{"n_layer": 9, "d_model": 160, "n_head": 2, "n_kv_head": 2, "head_dim": 64, "d_mlp": 640, "vocab_size": 1024, "activation": "gelu", "norm": "layernorm", "norm_place": "pre", "norm_eps": 1e-05, "positions": "alibi", "qk_norm": false, "attn_scale": 0.125, "bias": "all", "tie_embeddings": false, "parallel_block": false, "init": "normal", "init_std_qkv": 0.0167, "init_std_o": 0.0, "init_std_up": 0.0167, "init_std_down": 0.0, "optimizer": "soap_variant", "lr": 0.0084, "beta1": 0.95, "beta2": 0.98, "weight_decay": 0.069, "lr_head": 0.0112, "grad_clip": 0.5, "warmup_steps": 200, "schedule": "wsd", "decay_fraction": 1.0, "decay_shape": "linear", "final_lr_fraction": 0.0, "batch_tokens": 65536, "seq_len": 2048, "doc_mask": true, "train_tokens": 126600000, "steps": 1932, "dataset": "wikipedia_en"}
Each number is 200 + 40 x the weight over the matrix's rms, rounded and kept within 0 to 999. Layers, rows and columns count from 0.

# layer 6 MLP up, 640x160, rms 0.158, rows 586-606, columns 80-159
217,260,170,154,183,176,236,188,203,287,166,230,189,163,174,216,266,178,198,267,200,94,184,144,211,261,251,162,226,173,165,190,139,149,216,201,208,211,204,215,191,209,259,157,177,248,174,159,175,187,203,140,205,222,195,207,187,237,136,268,202,200,164,161,204,186,196,262,213,180,221,148,87,236,211,220,229,196,252,242
210,233,182,172,208,202,115,206,243,181,186,204,218,186,230,152,216,190,252,239,112,197,189,198,199,261,200,199,248,173,161,137,219,187,237,200,219,150,231,165,154,187,249,171,224,206,215,201,222,186,197,181,160,265,161,198,248,218,250,203,241,228,269,200,200,138,232,185,270,229,216,197,166,189,188,125,257,237,189,182
221,226,161,202,172,228,225,144,214,157,221,212,179,229,192,247,196,157,253,149,160,132,250,159,191,187,133,192,220,128,224,197,258,130,199,214,235,183,225,203,191,200,210,231,189,222,219,255,230,189,244,73,292,214,169,156,224,192,236,227,174,168,268,161,196,187,259,191,180,212,232,153,195,220,199,187,204,124,173,182
161,187,212,256,303,117,201,175,196,217,256,243,141,250,254,245,216,185,249,225,183,153,189,161,221,107,224,197,196,122,151,198,173,240,131,237,224,269,232,175,182,205,169,295,188,179,234,205,168,189,154,172,158,174,176,132,207,228,229,166,243,191,177,251,117,179,165,218,201,220,297,211,252,253,205,117,202,75,142,268
198,158,192,194,120,220,144,241,252,122,187,181,216,201,270,116,189,299,184,193,221,148,167,186,244,237,214,212,211,154,166,179,234,150,231,151,211,273,229,214,256,198,187,204,233,144,254,195,243,245,129,145,210,225,250,229,174,163,222,244,206,165,207,153,247,186,211,242,238,188,233,260,247,129,131,205,203,157,172,144
189,224,237,196,239,154,191,187,235,187,221,223,176,91,159,235,264,80,206,114,242,220,142,161,224,157,170,178,198,191,192,159,198,204,240,229,214,162,129,207,180,184,225,204,259,164,171,213,167,246,211,177,235,228,150,153,142,205,216,216,153,187,203,150,208,167,167,241,202,230,195,185,211,205,277,237,223,261,232,242
196,202,223,232,207,156,157,254,250,185,211,82,171,222,199,251,230,160,189,151,271,184,211,191,240,208,198,178,187,186,178,195,231,235,166,254,162,233,203,219,177,257,200,169,206,149,199,223,178,171,182,172,180,259,167,176,191,158,202,185,183,223,189,227,200,164,226,176,235,209,157,278,129,235,101,171,169,255,214,157
215,205,202,224,154,259,164,215,274,234,154,223,214,318,188,285,224,160,243,252,195,183,244,225,210,283,202,250,255,201,210,250,109,216,156,137,202,153,145,167,137,221,266,199,136,217,239,266,304,221,149,201,219,181,163,266,272,168,173,278,223,245,164,224,245,176,255,134,128,180,205,242,176,127,202,165,217,153,221,164
196,186,187,170,168,212,179,165,232,224,188,254,254,198,278,241,213,293,125,192,243,181,189,194,241,171,172,209,217,168,146,185,184,124,214,231,231,295,239,238,217,278,207,152,237,188,222,216,250,216,233,208,147,191,152,224,162,197,189,210,218,273,192,90,196,203,279,102,164,212,223,156,154,197,236,290,125,198,152,174
169,204,199,256,236,197,165,203,236,199,182,212,272,164,223,204,199,134,130,232,191,111,192,149,186,270,173,155,209,194,143,176,208,147,224,156,204,204,179,235,140,167,189,157,214,106,234,200,191,259,187,215,155,166,232,119,164,210,226,224,186,214,184,238,154,127,181,241,163,248,202,177,257,217,228,227,177,179,131,238
197,181,241,237,218,169,185,156,193,185,278,164,162,134,223,161,272,177,140,108,206,248,193,200,154,217,190,207,139,208,186,148,156,195,190,215,259,176,267,203,225,239,171,140,185,182,196,187,206,147,201,221,192,107,151,169,187,171,244,199,176,187,161,234,166,207,174,168,215,174,194,170,193,194,231,234,226,204,189,170
197,189,170,160,207,186,214,219,179,206,205,267,159,192,243,201,167,266,159,219,223,229,193,189,174,168,194,168,197,165,239,232,191,219,221,161,290,187,268,231,186,198,169,179,214,120,175,181,199,151,152,204,269,257,242,159,162,221,236,312,189,223,195,158,205,231,194,244,184,123,223,139,165,189,246,194,174,190,150,123
152,139,167,184,257,142,236,196,200,277,190,177,122,158,248,181,280,170,208,181,180,291,137,181,214,185,198,253,214,211,177,201,206,151,177,250,101,227,162,256,219,247,214,136,194,230,247,197,156,132,194,136,220,216,210,195,242,201,114,233,128,244,203,179,140,197,182,163,229,206,227,191,122,217,237,201,239,168,214,202
199,237,196,208,188,169,184,195,202,254,263,147,204,215,195,191,209,177,160,113,136,205,133,250,207,216,170,238,119,216,194,218,146,173,146,168,192,199,171,231,229,121,240,298,186,198,120,271,196,133,175,192,200,240,240,208,278,243,249,262,196,301,175,195,122,199,220,112,231,223,246,226,188,212,175,157,165,116,225,242
228,233,113,198,156,125,229,235,230,262,180,199,224,217,189,186,184,201,261,163,270,199,117,306,253,200,117,233,232,166,88,247,185,196,123,218,174,211,342,174,281,186,202,209,307,203,235,185,270,168,239,126,236,152,191,233,259,210,270,215,238,290,198,326,251,224,183,174,227,269,217,322,176,152,232,211,141,188,177,299
165,254,134,200,200,96,191,233,197,195,207,212,209,212,228,206,141,185,238,204,173,182,153,168,184,264,141,188,234,205,134,212,219,198,148,180,229,91,189,213,232,227,219,227,158,231,189,183,186,188,294,129,161,296,141,199,192,178,195,221,184,195,193,215,206,113,147,185,156,116,183,189,153,228,224,184,261,269,183,242
193,183,146,217,231,146,192,166,217,169,193,273,133,200,207,200,190,257,227,219,169,84,247,240,222,156,182,263,144,234,186,191,178,176,216,147,214,170,203,257,258,116,230,226,147,231,273,205,189,223,171,231,189,185,195,192,203,206,155,261,197,259,227,200,153,210,212,265,179,171,221,108,109,302,206,159,233,172,204,183
69,156,217,154,189,111,228,172,206,164,214,172,220,190,205,192,318,267,183,199,210,154,210,222,124,220,163,220,221,322,172,189,194,265,243,176,143,193,171,278,166,244,214,201,265,191,223,200,186,168,180,244,194,179,227,214,223,217,179,164,181,220,193,244,87,237,287,228,242,245,213,187,205,189,193,235,205,153,203,180
224,197,181,218,225,179,204,176,175,248,178,154,180,182,162,167,249,212,180,179,144,201,172,160,250,244,223,201,215,120,182,183,219,146,254,161,187,173,234,149,209,187,134,282,184,168,160,229,217,235,186,251,209,195,165,229,217,141,222,260,169,250,181,172,204,246,238,227,230,180,176,163,202,227,223,231,152,222,210,181
168,113,156,232,201,190,206,215,249,137,266,199,199,178,194,224,211,255,159,201,233,227,204,155,252,180,192,153,226,250,142,227,197,176,179,216,210,225,190,251,143,247,219,128,170,245,230,280,194,151,257,215,90,227,244,248,257,125,151,186,157,165,174,282,203,199,192,221,166,167,197,189,140,253,211,208,257,219,215,226
195,287,142,214,200,178,263,158,204,154,196,197,222,256,171,175,101,204,199,179,193,126,253,178,208,198,226,175,238,170,201,133,185,215,150,202,210,197,227,130,158,202,137,223,225,237,296,201,183,224,144,195,169,193,201,248,191,214,217,220,196,234,220,154,207,210,241,239,232,143,210,176,179,180,192,195,185,155,175,225
# layer 6 MLP down (transposed), 640x160, rms 0.163, rows 586-605, columns 80-159
187,210,262,191,149,199,203,229,169,222,170,174,177,174,143,218,289,277,221,185,332,175,260,197,135,223,229,166,191,219,174,224,147,163,195,190,178,233,220,251,246,217,196,170,225,174,215,222,175,276,192,176,209,197,258,225,149,245,211,217,239,167,91,148,211,230,218,148,186,225,165,176,167,155,245,175,194,267,185,199
145,233,162,186,207,185,186,193,213,194,193,233,213,182,190,278,188,199,204,170,102,146,154,216,221,270,225,197,228,156,233,156,264,116,199,199,238,154,128,255,201,221,163,210,174,98,181,261,225,185,250,201,190,198,172,189,162,144,310,271,237,252,179,269,184,207,263,161,114,223,214,234,181,204,187,200,290,207,198,213
206,211,180,218,299,224,193,197,116,259,114,167,224,218,185,138,251,188,168,145,105,207,257,202,198,198,194,271,208,195,205,180,218,172,194,229,193,238,217,212,219,89,216,167,277,174,189,186,253,205,218,163,269,245,205,241,235,142,212,177,181,170,168,257,207,206,258,252,164,229,194,179,253,241,184,242,147,217,168,213
182,181,241,172,244,132,183,250,233,173,105,252,231,161,209,129,143,162,229,201,285,319,184,194,129,225,279,136,191,180,265,184,182,225,177,180,154,188,167,268,189,257,289,196,194,210,179,312,255,154,163,180,219,195,200,171,216,206,181,196,243,165,216,203,238,210,218,159,155,266,187,237,172,213,221,190,231,224,103,292
176,290,224,188,120,139,176,166,152,182,242,257,219,239,191,194,249,232,213,152,184,169,199,178,210,271,207,233,227,191,240,110,139,212,200,167,188,192,159,237,284,163,294,255,200,239,157,264,267,195,146,210,203,197,214,167,171,239,221,112,190,197,186,109,176,212,182,131,212,220,280,139,247,152,207,219,204,175,144,201
184,213,182,189,171,212,170,202,195,241,222,171,192,234,207,258,207,166,211,238,234,241,233,187,260,130,321,219,161,289,248,201,236,210,233,213,187,186,171,246,220,226,232,249,186,228,175,179,216,242,175,180,264,206,173,235,202,262,228,180,215,234,159,238,241,206,198,201,217,288,200,234,129,205,155,203,233,177,150,168
210,208,203,209,199,178,185,170,182,182,221,237,251,240,159,188,267,191,160,200,255,138,228,255,247,231,231,171,249,180,154,178,181,183,226,204,185,185,125,184,191,212,131,194,110,150,127,227,228,189,175,170,181,198,230,159,141,188,205,142,178,232,206,179,311,217,142,164,209,219,221,192,153,180,247,179,223,199,214,190
186,235,191,205,323,228,259,201,242,184,283,86,182,205,230,122,182,219,159,222,186,221,197,205,222,198,258,149,211,179,198,208,171,224,222,195,215,152,217,215,211,170,215,192,172,243,181,178,166,241,200,250,201,216,210,186,199,210,233,188,200,267,288,209,224,184,169,119,205,190,271,215,210,206,128,202,224,238,216,214
234,260,223,233,262,228,240,234,225,143,197,196,117,182,271,223,212,210,189,144,216,209,124,221,144,132,244,204,136,221,259,330,212,266,230,156,249,267,208,258,183,204,274,204,176,166,169,148,185,264,159,196,259,214,221,233,197,244,207,153,181,147,178,229,216,154,121,215,213,190,156,197,251,166,188,206,240,241,186,168
175,253,179,137,168,213,110,215,191,220,211,223,203,194,202,188,205,160,249,136,253,218,188,186,216,197,245,177,149,237,109,181,227,178,174,178,125,213,147,205,231,167,231,194,178,257,157,167,182,217,220,200,207,302,248,207,231,180,194,204,137,241,205,166,218,164,171,176,221,214,142,167,190,187,156,164,192,320,209,221
196,233,183,212,240,197,182,230,195,179,238,271,252,192,199,190,210,194,156,102,186,230,123,244,254,155,190,134,234,203,126,187,230,145,271,194,132,154,192,202,203,168,217,177,176,206,220,257,206,200,218,256,177,102,227,283,233,172,233,209,284,152,181,174,238,231,224,144,220,297,241,190,264,238,222,186,226,244,231,216
276,168,227,266,250,260,207,196,190,175,172,155,214,245,179,174,162,203,151,184,216,178,191,188,155,264,164,174,133,153,255,143,240,187,163,165,195,215,164,110,182,262,191,180,215,213,236,160,217,202,243,207,219,211,237,238,219,136,166,211,239,253,130,239,194,221,188,195,216,174,185,130,181,242,190,193,247,262,240,240
154,85,226,167,244,233,195,264,231,210,171,128,215,207,243,231,172,174,186,178,257,203,181,250,251,200,190,231,207,192,230,122,208,231,217,200,186,256,254,208,226,209,301,220,215,220,261,122,234,177,207,202,278,186,139,171,210,216,186,240,225,176,93,186,280,250,179,166,318,125,112,165,145,191,213,209,194,232,182,287
229,192,185,186,269,219,281,193,193,140,194,172,265,234,249,183,133,144,236,249,159,273,186,194,154,161,179,247,211,194,175,173,161,185,371,135,207,191,220,229,229,190,145,162,198,215,209,228,152,223,286,227,204,165,242,229,172,212,222,244,145,176,195,218,184,125,164,205,210,178,147,227,221,237,186,153,195,178,155,192
192,231,234,204,155,209,221,237,226,210,264,202,193,205,200,175,213,215,192,193,206,178,161,181,198,221,200,222,223,163,157,230,175,170,188,218,163,194,185,145,227,189,213,183,296,208,265,218,178,158,201,215,221,154,158,184,193,193,252,186,206,233,171,169,186,233,142,204,268,177,184,206,210,181,187,168,155,212,151,192
236,220,201,238,248,308,155,202,134,202,251,205,210,199,276,162,257,267,212,207,211,192,203,195,250,128,292,242,240,137,262,201,205,167,204,124,207,166,180,205,165,159,237,121,155,185,229,192,162,146,163,225,182,68,225,143,240,166,218,178,208,239,184,162,218,202,261,176,194,211,152,260,175,193,197,120,189,215,164,154
217,204,207,191,232,199,216,236,188,158,187,121,162,232,199,213,261,234,239,206,196,143,254,176,220,306,200,185,225,213,125,199,158,220,77,269,276,187,107,228,255,202,197,255,105,171,176,185,193,225,190,231,206,154,155,215,173,220,204,170,151,183,223,71,193,87,198,230,162,198,104,134,218,193,167,216,133,138,147,154
197,195,204,184,160,291,193,177,185,255,190,192,266,215,235,279,186,185,187,178,139,288,270,208,263,141,300,232,231,211,233,303,138,202,154,125,233,222,197,190,205,236,188,234,146,203,195,211,235,199,201,227,242,138,169,204,205,248,230,229,199,231,108,229,166,273,211,199,196,200,233,210,196,200,132,190,264,174,168,224
161,178,187,245,170,249,176,223,201,204,219,192,206,203,192,116,285,305,213,208,182,152,192,198,168,199,227,255,170,222,214,159,178,175,256,166,231,208,178,179,145,181,214,155,206,138,128,187,216,186,238,168,127,221,178,202,153,198,166,194,124,202,172,200,179,180,261,233,181,223,99,133,200,200,193,193,167,153,232,165
203,214,184,260,147,199,178,170,176,119,179,158,200,252,247,239,146,212,202,186,208,187,171,243,202,184,306,247,221,172,207,150,247,248,201,160,291,183,206,166,236,118,264,289,147,200,120,236,232,147,220,208,247,199,233,217,173,185,228,190,206,190,246,75,161,273,135,189,173,235,217,231,192,159,119,128,153,208,175,158